Weights of a small GPT-style language model, trained from scratch on English Wikipedia: width 128.
Each number is 500 + 40 x the weight over its row's rms, rounded and kept within 0 to 999. Layers, rows and columns count from 0. Numbers have three digits each. The size before them is the row's rms in percent of the matrix's.

# down: layer 6 MLP down (transposed), 512x128, rms 0.0611, rows 33-79, columns 64-127
# up: layer 6 MLP up, 512x128, rms 0.162, rows 34-79, columns 64-127
down33 099:540525432458440450468557499440529461428533486502483523454446485512560524486519477541425532501488497498559571491517468560497449536525543518480479423507469464447524528523493437512421485542548481
up34 105:505495413514550493466474473521482555531526510474617541469510488590555493492496451512392502455526487488506457526493512446559389508498537476490432540566510507539491501495507462471470503511494521
down34 093:474483406489530470554475489481581565551563520454490431550541518495470458430437481504534543518470510502531522579494486512438535438518481451519524517416523522544479495488447489527527513525485446
up35 082:545458501447518474425486511535514472513536455550405507459471511612471523508447522445541472509513491483477457573515508480559462486522484406537450475521534534581494449449545546504467501524490512
down35 079:553557548478461499459495550518505554510530445439561501504448457498477464434511481570492519510397484535497503454512466520472519531525552541565505529456492502426527573452526465571455456496482504
up36 110:550482553473564472516503521459483473483484456548431482546519534519530421555480485523499490529477501431478477507578440483458509544512584469476537522565485569483514457431566472542435452424468470
down36 113:548423517568490524536520521476507471477465465533529443498516469463433534484512475516460517498434471589533516522504536448512462437484456534424539456529493465486504452553424529467525514464552544
up37 103:507461485492536461523432529505454572537447469515443433463518489491497479465479412463468520489550513467504481556461495508562423436534449485571494544529543510483518524518531440578460401534487486
down37 095:562598538444401540469537432487430429477529495561520472541525505514555460507432508516548577497466496504600464490474513537502490519526554464541457491497476551480550494520456527507482562450478532
up38 093:569520530491493599471413400466438434543516498492512550409482488520472473486501492476498513489512433468530503449527608503494481521519558515475513516501495479522525546422478451494554511481526528
down38 088:464549535513521500549555497586472558552509507473434509514490590497469521526528460550575489468512491459567483518556390457555475488438545464597472486533534502550501510516459516467385538495488469
up39 088:465507377491471494448538516463490565532531444474481508485471481489520467509445556523473474504518477501505465543487564565481555515418513463461532459468528469503505530498596576503519435522481486
down39 082:546521572453557506560593555488515524413474496508558501532574426485528476553515400523447420524525472499505603476515467472495505464467550478507509522479559552474535495461478578510491474497538478
up40 104:455507499477512400464552495505395533505477494524511475589509497515522464514448533507539516505442547471518435508493390484514499504511447464483487477522503492532448531475546539479577490524515519
down40 100:442473461559475608441520514484435477584493550518433513530434544463509533435536449476475520456515540511438556482579478489524546479524537512514505496488427455513517453486546577485466448423464493
up41 097:477503538504535428515466475580489480550489445550480496593527451415491521511449499523553510463461531469450469549431490467551517479474494483554492464470532500454515474409530485510519475459528435
down41 098:438581492515491466476478504420491543607524439493498499516510426541456484528528517559443502498503529526549543519447507534491504495531492482510493458521497462493500444541410494542492540434455543
up42 112:482448449616489524506456474439452503517509458507475504526528541546535405432481467503558547563433567533473478465480518485500417511497524452528475423432477460510496513505448521494435475509469538
down42 109:542473483482506519525445504478483483469427478548492557510503484453483539521503477441456521352454558544547487488552473464503514468445443490525423467506540498474560462533536563521517475503618514
up43 110:487509519510482488419394487461538554514581463475518501545508536539483560448466545467465457483477519447515468516529499539476455506486500508431502482459426454502493444467460493455472465503584574
down43 132:478538486540539552533568491537452440482506468462481535500480461467543461509499464523543529482491409532538524506472478489429498515500509490555530451477514461502479582547590502553512475514443393
up44 099:503489528518552550442569464489541504506516588510466470505516479557540523532541506543452560436454481444510540463506431517465468511488517423508459518495446500550536507549468499532448553541530474
down44 100:452530438614503536499491480440479522483460529508530447525506468458469530497500564489598572573467476544478550500507474490495445466470457464424484534540490514501473546507556450557536537589495510
up45 115:516537507477510464507510418508469621534531481529457521495552427472538578432531459589523530493534485502519470528600449504490550492469516473511514473491490531499556470443499537476445502520568444
down45 107:484525475506559494476512489565539515531531499529431509534468529498426497459566536541474486474414475486491413494490532510511483484480436481443409563506505393512453535463554526500545530548540484
up46 096:490523542475494514434520570476472521559440546507522481519498574435429454494524566526523512502436493455480496506465484462430545438424541510508458396480509489476527501520487512456537592470548504
down46 095:574508478458555533472512468458490543470489453442592426477555490513513497557518480502487536493490526563503528468513456491512490506489492508545484570481548552573446477493548550509497534516457545
up47 095:443477465503516505412538456466552458444520506484546546524532519430506511519480602493464554523477506445505524464502482483453501469546483512542495424531484397517519525481511531489504477523512503
down47 091:431490503482514427580530494505515567468462504520439577482563497500516461519489461490530440462470485544512467556470482557466519551433520530438430511572506552458519493510510459531479521461453533
up48 091:496497440410480456545505550479519544421499525486502477555529486530474476494566566556511525505513481499519523543497476538516541550499406440476430562495536547525441541613552550454445445479522515
down48 082:481478509555484441437584499527547458510527492554497519520486522482561546494478511458549509516526508501501443430605564393501441525471569540460487442495526466471572534472465443505407471472478515
up49 107:563572465552529446481471438548519561579468457505456456589488460557495489523551454505537480513450460536549412511471516457535463492527514490507513475522559504447507479531537548580433480429507595
down49 105:466425539458626513495513486464509531458573487530545531488505481504519487505536538513536532539485495478446543445519533489571541464426488536429548529472558543484492467506510425485541536541460519
up50 095:551503487509475470440456505452493531474503488512508432487552464513607511447495529557515567559544510485454582502519547470426473482652469486469491480516567529482529440451520471449492508551540473
down50 094:499441535494515533523538515589511540487481470460516478514466553553503531511531497451530476520506461553472502489508437444483524540500512441480446477452512385453504511567515458510663482513490529
up51 103:471501472489530556515520437481556427492473475541469489474547599496575435488463485439464504517544499498496571415582533497491499556489489465529482487446494494534532466423456449512492490503524594
down51 095:487490588454475481519533487385532500444535565445478495483487517581484454539520515546515495529490538550429499414522552587533516509501379490490515464559545504510450486476567516457530503497498474
up52 100:561481508475602475506511505577496569509460474506507482480468501452503480506488491479484481532477476567464505468469496558419495513471493542492496537476481517620500452486441533511478537452549482
down52 102:526518446486394553519485534458586497507457507465488508479467505567515513451501486533480469446499460424498514470519491550652476522528513427410482506424510496449526525507538426509526493529542515
up53 133:529502479395537510507550487516491443511594448553553478542525531539505488477434497546508525514557531480541498470516544421474466482528558432493470480479502519539494502473516509521463505532497440
down53 130:506486467447432547496510507464496553525486477458502448531495560587465402476521603492464551480406503393513536479474461460496528433580560435474484539466540450496514532520485486573542520545519455
up54 106:571470542496503518500490494547520518574481414457484496534533524512521532447455480537509521545451454471510450580525453478513437434521548510513430463420547514525493463468487434554502469486484471
down54 118:588512502481421437546547506515506425544413489507435558558508488458548529422511485419546440564479485528532475539533480525520455468578473516572450535503486518465434482503522516452573472459513493
up55 104:495469466484601574572525490529498439426516492486519431567469484532537468485504484517445409445500502548447503479533559481532455525412506514481519576458490474425562502518497467456485491495482500
down55 106:451528557500514481492528533505465497449504504486500521500521500488507532513564456415508509447467482424500395516480539530532494530576481492508483489611529452567529463455481569441550542528469433
up56 089:495481554491548475551492508503517516477549526532495501472494476495495510537520521488562442519497426440493496490518498471493470529605502523431506415524510585469451442572501563517494464433594540
down56 089:484536502596459471540405555508495521455525417468463468496544547503539501517512542469532578457507446554534512488504441516494577505518573529506466472509462477497442530518620483586487479536536450
up57 099:541502472582605503464495496532542480521478490531513552460576556485545526513483503449545457436431544523484436526491547454484524509432505518502509459465460440549528513462520467492499572494529498
down57 098:461535539591490451470510481554508450489503517507584480499441491529455490498496526462510494555542490451610523535493508434549500547470564508542501449456532507446526505503529508480441472570492455
up58 102:514481503495550483535497456471563540575498469564547526483552550471467492489455482478480468533491448476480489409507493512432521424515516576468467465491486407541590522472414486506524503481483435
down58 106:484518479536513574514457582484508442505440476496425592577447479455503476520468513558505474462490530426457504478487542530516545446423508529536512483574512505547514431497495523476520486454541527
up59 100:562564494495480463468474540547455429553494461544536439467455559439516531492527461512543503473480490475486522483479489443502491471469559512461492566517541441487505397454505490520487559488487519
down59 100:518467531518510548501505464491559523573486587484405452493557489497532543482519489574493483526605495445485470502508496502430575523414452560499471486399514516429486533479506507517437470488506466
up60 102:572576465603474491451529437500461529469493505492506477474458598509483481512464535450482517503522414498479458520452485417457491526485435446597521460425429464451447505489473465492502506491538514
down60 092:466534522450566490558473516454364556467525556478524495529538503543492504500513506569538463501531562480507428440471492464494510422462501522555476534512443531561491502470489462475525505493496509
up61 098:526556439538520502497442452557499472519441487441525496445485518547517486569517532522468485493563449461511528535502466434530497482459527483532435455468486592490522558539528453503532501510463536
down61 091:545441511536533467462504458548445489521455527487492546514492549525526508529532519413488493472427490513481435481491545438539528538459536522489512473486551442509412510516482511466519491471557532
up62 097:510517523484496472409496495473554508534481447476548561522531537463487484529510514603441551466537425504515552461523566466506536477497466496501514487522463597498560546509497503502489539487465503
down62 086:480409485496474531458561467454489533474573495440496555538489517528477614538586567473464559497515514528482451543531451432490492508495508484494481490479502465549551524495486472472528505483466419
up63 106:560462452487474487427445526470526568536523498495584450480543501510535523502507542580524520545547480505518525521483440540432467536558522464497523443523499488500506517468503453437462537529534535
down63 104:454468501522596486477450497622410578513498566452425479504529498586493412423547408503529491525514474534552483412439521459499547512523458507500492497513450447488513483550485478557512540479540482
up64 100:438516488546560499540455445499601524536460495518519526434461534446469496449433572437503484455473520483452475527543508524521453470519529527537533468477455461528500456500608480515473485508476561
down64 095:490540576549477517498591501492544544527503535515536534458501504541505511499471507416501494542495485536524503484507546565468519453481460475572511443571477498547481469503474429490546520526515480
up65 096:546487540474519494440515545471532475473471527556452446487455467476550479556473553519538504380512493520523525517521569490527485580482545542504545539470482570489496511511434512456448440485502454
down65 098:473470509558509480549487511506501516495512520550443586437511478506450524473582466527419465534562549505447466495504487473601544519484464513452467490499461474510511464597520507456550514554460532
up66 090:523501579530549536554553518464477524461520479548486416524535435457435528524552509537574479470511494505559479448513460442508480532566457549471530538490505490544474573511499550540519444433523466
down66 092:476546459424523468498419485495508508493516529517497520359516510465526512575484520487478530445521485469556522465537492532542541527573541522482463459444464501517427490483551450575399531476489507
up67 093:515502497474509410474506392556459474466517442447510496570487475455509469509428503564515417511548484510469572473511504499591463548524471544479440559530424489471514605500548525438547501498525535
down67 084:507499512469600474515539528461518498479431477525570447528527446486479471485451455461442475504509472468498488541553492459522470563523487507516473501475564451491496546502505522512483572508549576
up68 097:560540571545507442534520511492474559465553449523484486532538518550430497550510484502576513507456468511492564479574485505513456504516483537464505526480504456472533449529544544447564479577443499
down68 088:495449462458459542542510540472429519484519500449478464479477464511499488518471545556484580447488522450498525501446476566558599492514452453532478477509452463515519517482516446525470514473622506
up69 107:474503478558405492472520459530478514503492527493507470579576511548565477521512453486473428489458507470575495494545528468413532476488470540477470511538452445524539525431469441529522463562528527
down69 113:502534445460502494477480597425513500436524513473487536507462485448522552472475521557453520485524534512564531494460490553509481465578491499407581499480492574504486504493493499584510535500450487
up70 100:483500445481444557538511525520507548541417574504550533506484440495547417506481532522568454512590506441506493531524614512450464536489463516442478517525524498535512506486579507511495499458552478
down70 113:532518530544491507562498412463565516468540433500521526411527507499526609509551504484536505486439495448465495511491400537492472478461481535524502534489478463468449490530479459531445474402429475
up71 098:545523486452481532495557595486425541537510468470493507535544566459533533491433479462479525508499501474544523504482509519474554426494574378490550517504499524490478485473546472479520539559427431
down71 089:541520522524499488510441440559562494466503433509560442580486511540433459528529449481434490471478494569500487440514520519497537502472567604477525489489493493500536514489369445557507459511516498
up72 102:503502533596486523507505525492440561474557527494530381506480542426482508528467535561533480479474474487518440441497510512474479443493472576493567452539544451485523442505541463498554481450508487
down72 107:481583484470463563488468474532512476515546509467557530479477528501541495468454486486539503401511480479487503525481512481577471590444487419550490468437491504552489533488470512482507529514536482
up73 114:452502514475502435498478552477489517559459541487529472452521497486493383504514512481463453496534521475534462497469542557478468492483520497471464521523472506512505543534448550515491455435558442
down73 111:490521500525469555461501506493542544468521468465496524515421513478532545473484536436488530410523528576528452484491532465501508464473487549559456450436571496488492539521464529588515550454534554
up74 100:510525459492512492509547525430491482509509499492518434497487527547413481494514467518560474587485504500612423530479507467520477504533513566481505507516576433486484471559524438530499428461479497
down74 094:507478472553575534552459478539458492475570466547537530447539526491498529526487462469572459495468535477492578481492493518554479546524472503569522517557527537521499504474554446519480557428505447
up75 102:501523491510497445559507564567526517505475471400463429558534522495544440528436470479536468484548489586463496504498538526539530536529529538534540572507544476496465475461521470518552486486477558
down75 108:520505447455520565479465446542563474552476511470524441510501497510528470512535536509461511525495547479572554497582489481520483441531503501471474410535489486554484438495385466530472487499486487
up76 104:443480554481546516489503540585496462587473567478512509540526466541466476490562491452505433526476451497589523450464516484453532520473525407446515535506565516387458488561524497539511451433511521
down76 103:492521469488470479508494461494497591522422485532493496551424499468548475463487495473496541463543535548409559524486464575551534428468462471487484512533501537549532487510535543556433476503508454
up77 092:493558490523520508495455474548523490542561499450451512451470502508526440511529536496503494485477485484421491520592480524466464509600544532526540538569519563477485509545461446457495491535470473
down77 090:411459525522495473485538527424469429515577527476533423503536475499491463433541471550498502464519500457534488518493482552597568509426507472533526516555478481556481496485599462488478505508465557
up78 101:516456463459536463531465509520471475557551453437440425519455446486533482449485430532476530599441537499462428576503484454498525526554556481483500510527466493482532513459496485555509498445493467
down78 109:546379489517501504491498493539482534430474491499478536585429491453497424481502476448552467483514528533424482528474495508537509483516481482542483518514551492491460495515481498520500525569534494
up79 096:515471508486563527481509536481472518538435550486497453468524443526528558481520527531519433454492501598505448543490515454547494539499481470515585532503436458469507556557521498479493584463541584
down79 090:473487508477523559527423507480482484475469555517510536557511486495532568451496504425525470496528489475538487533542448538535537528568470475517503467534525478535555497503570487489454478462484603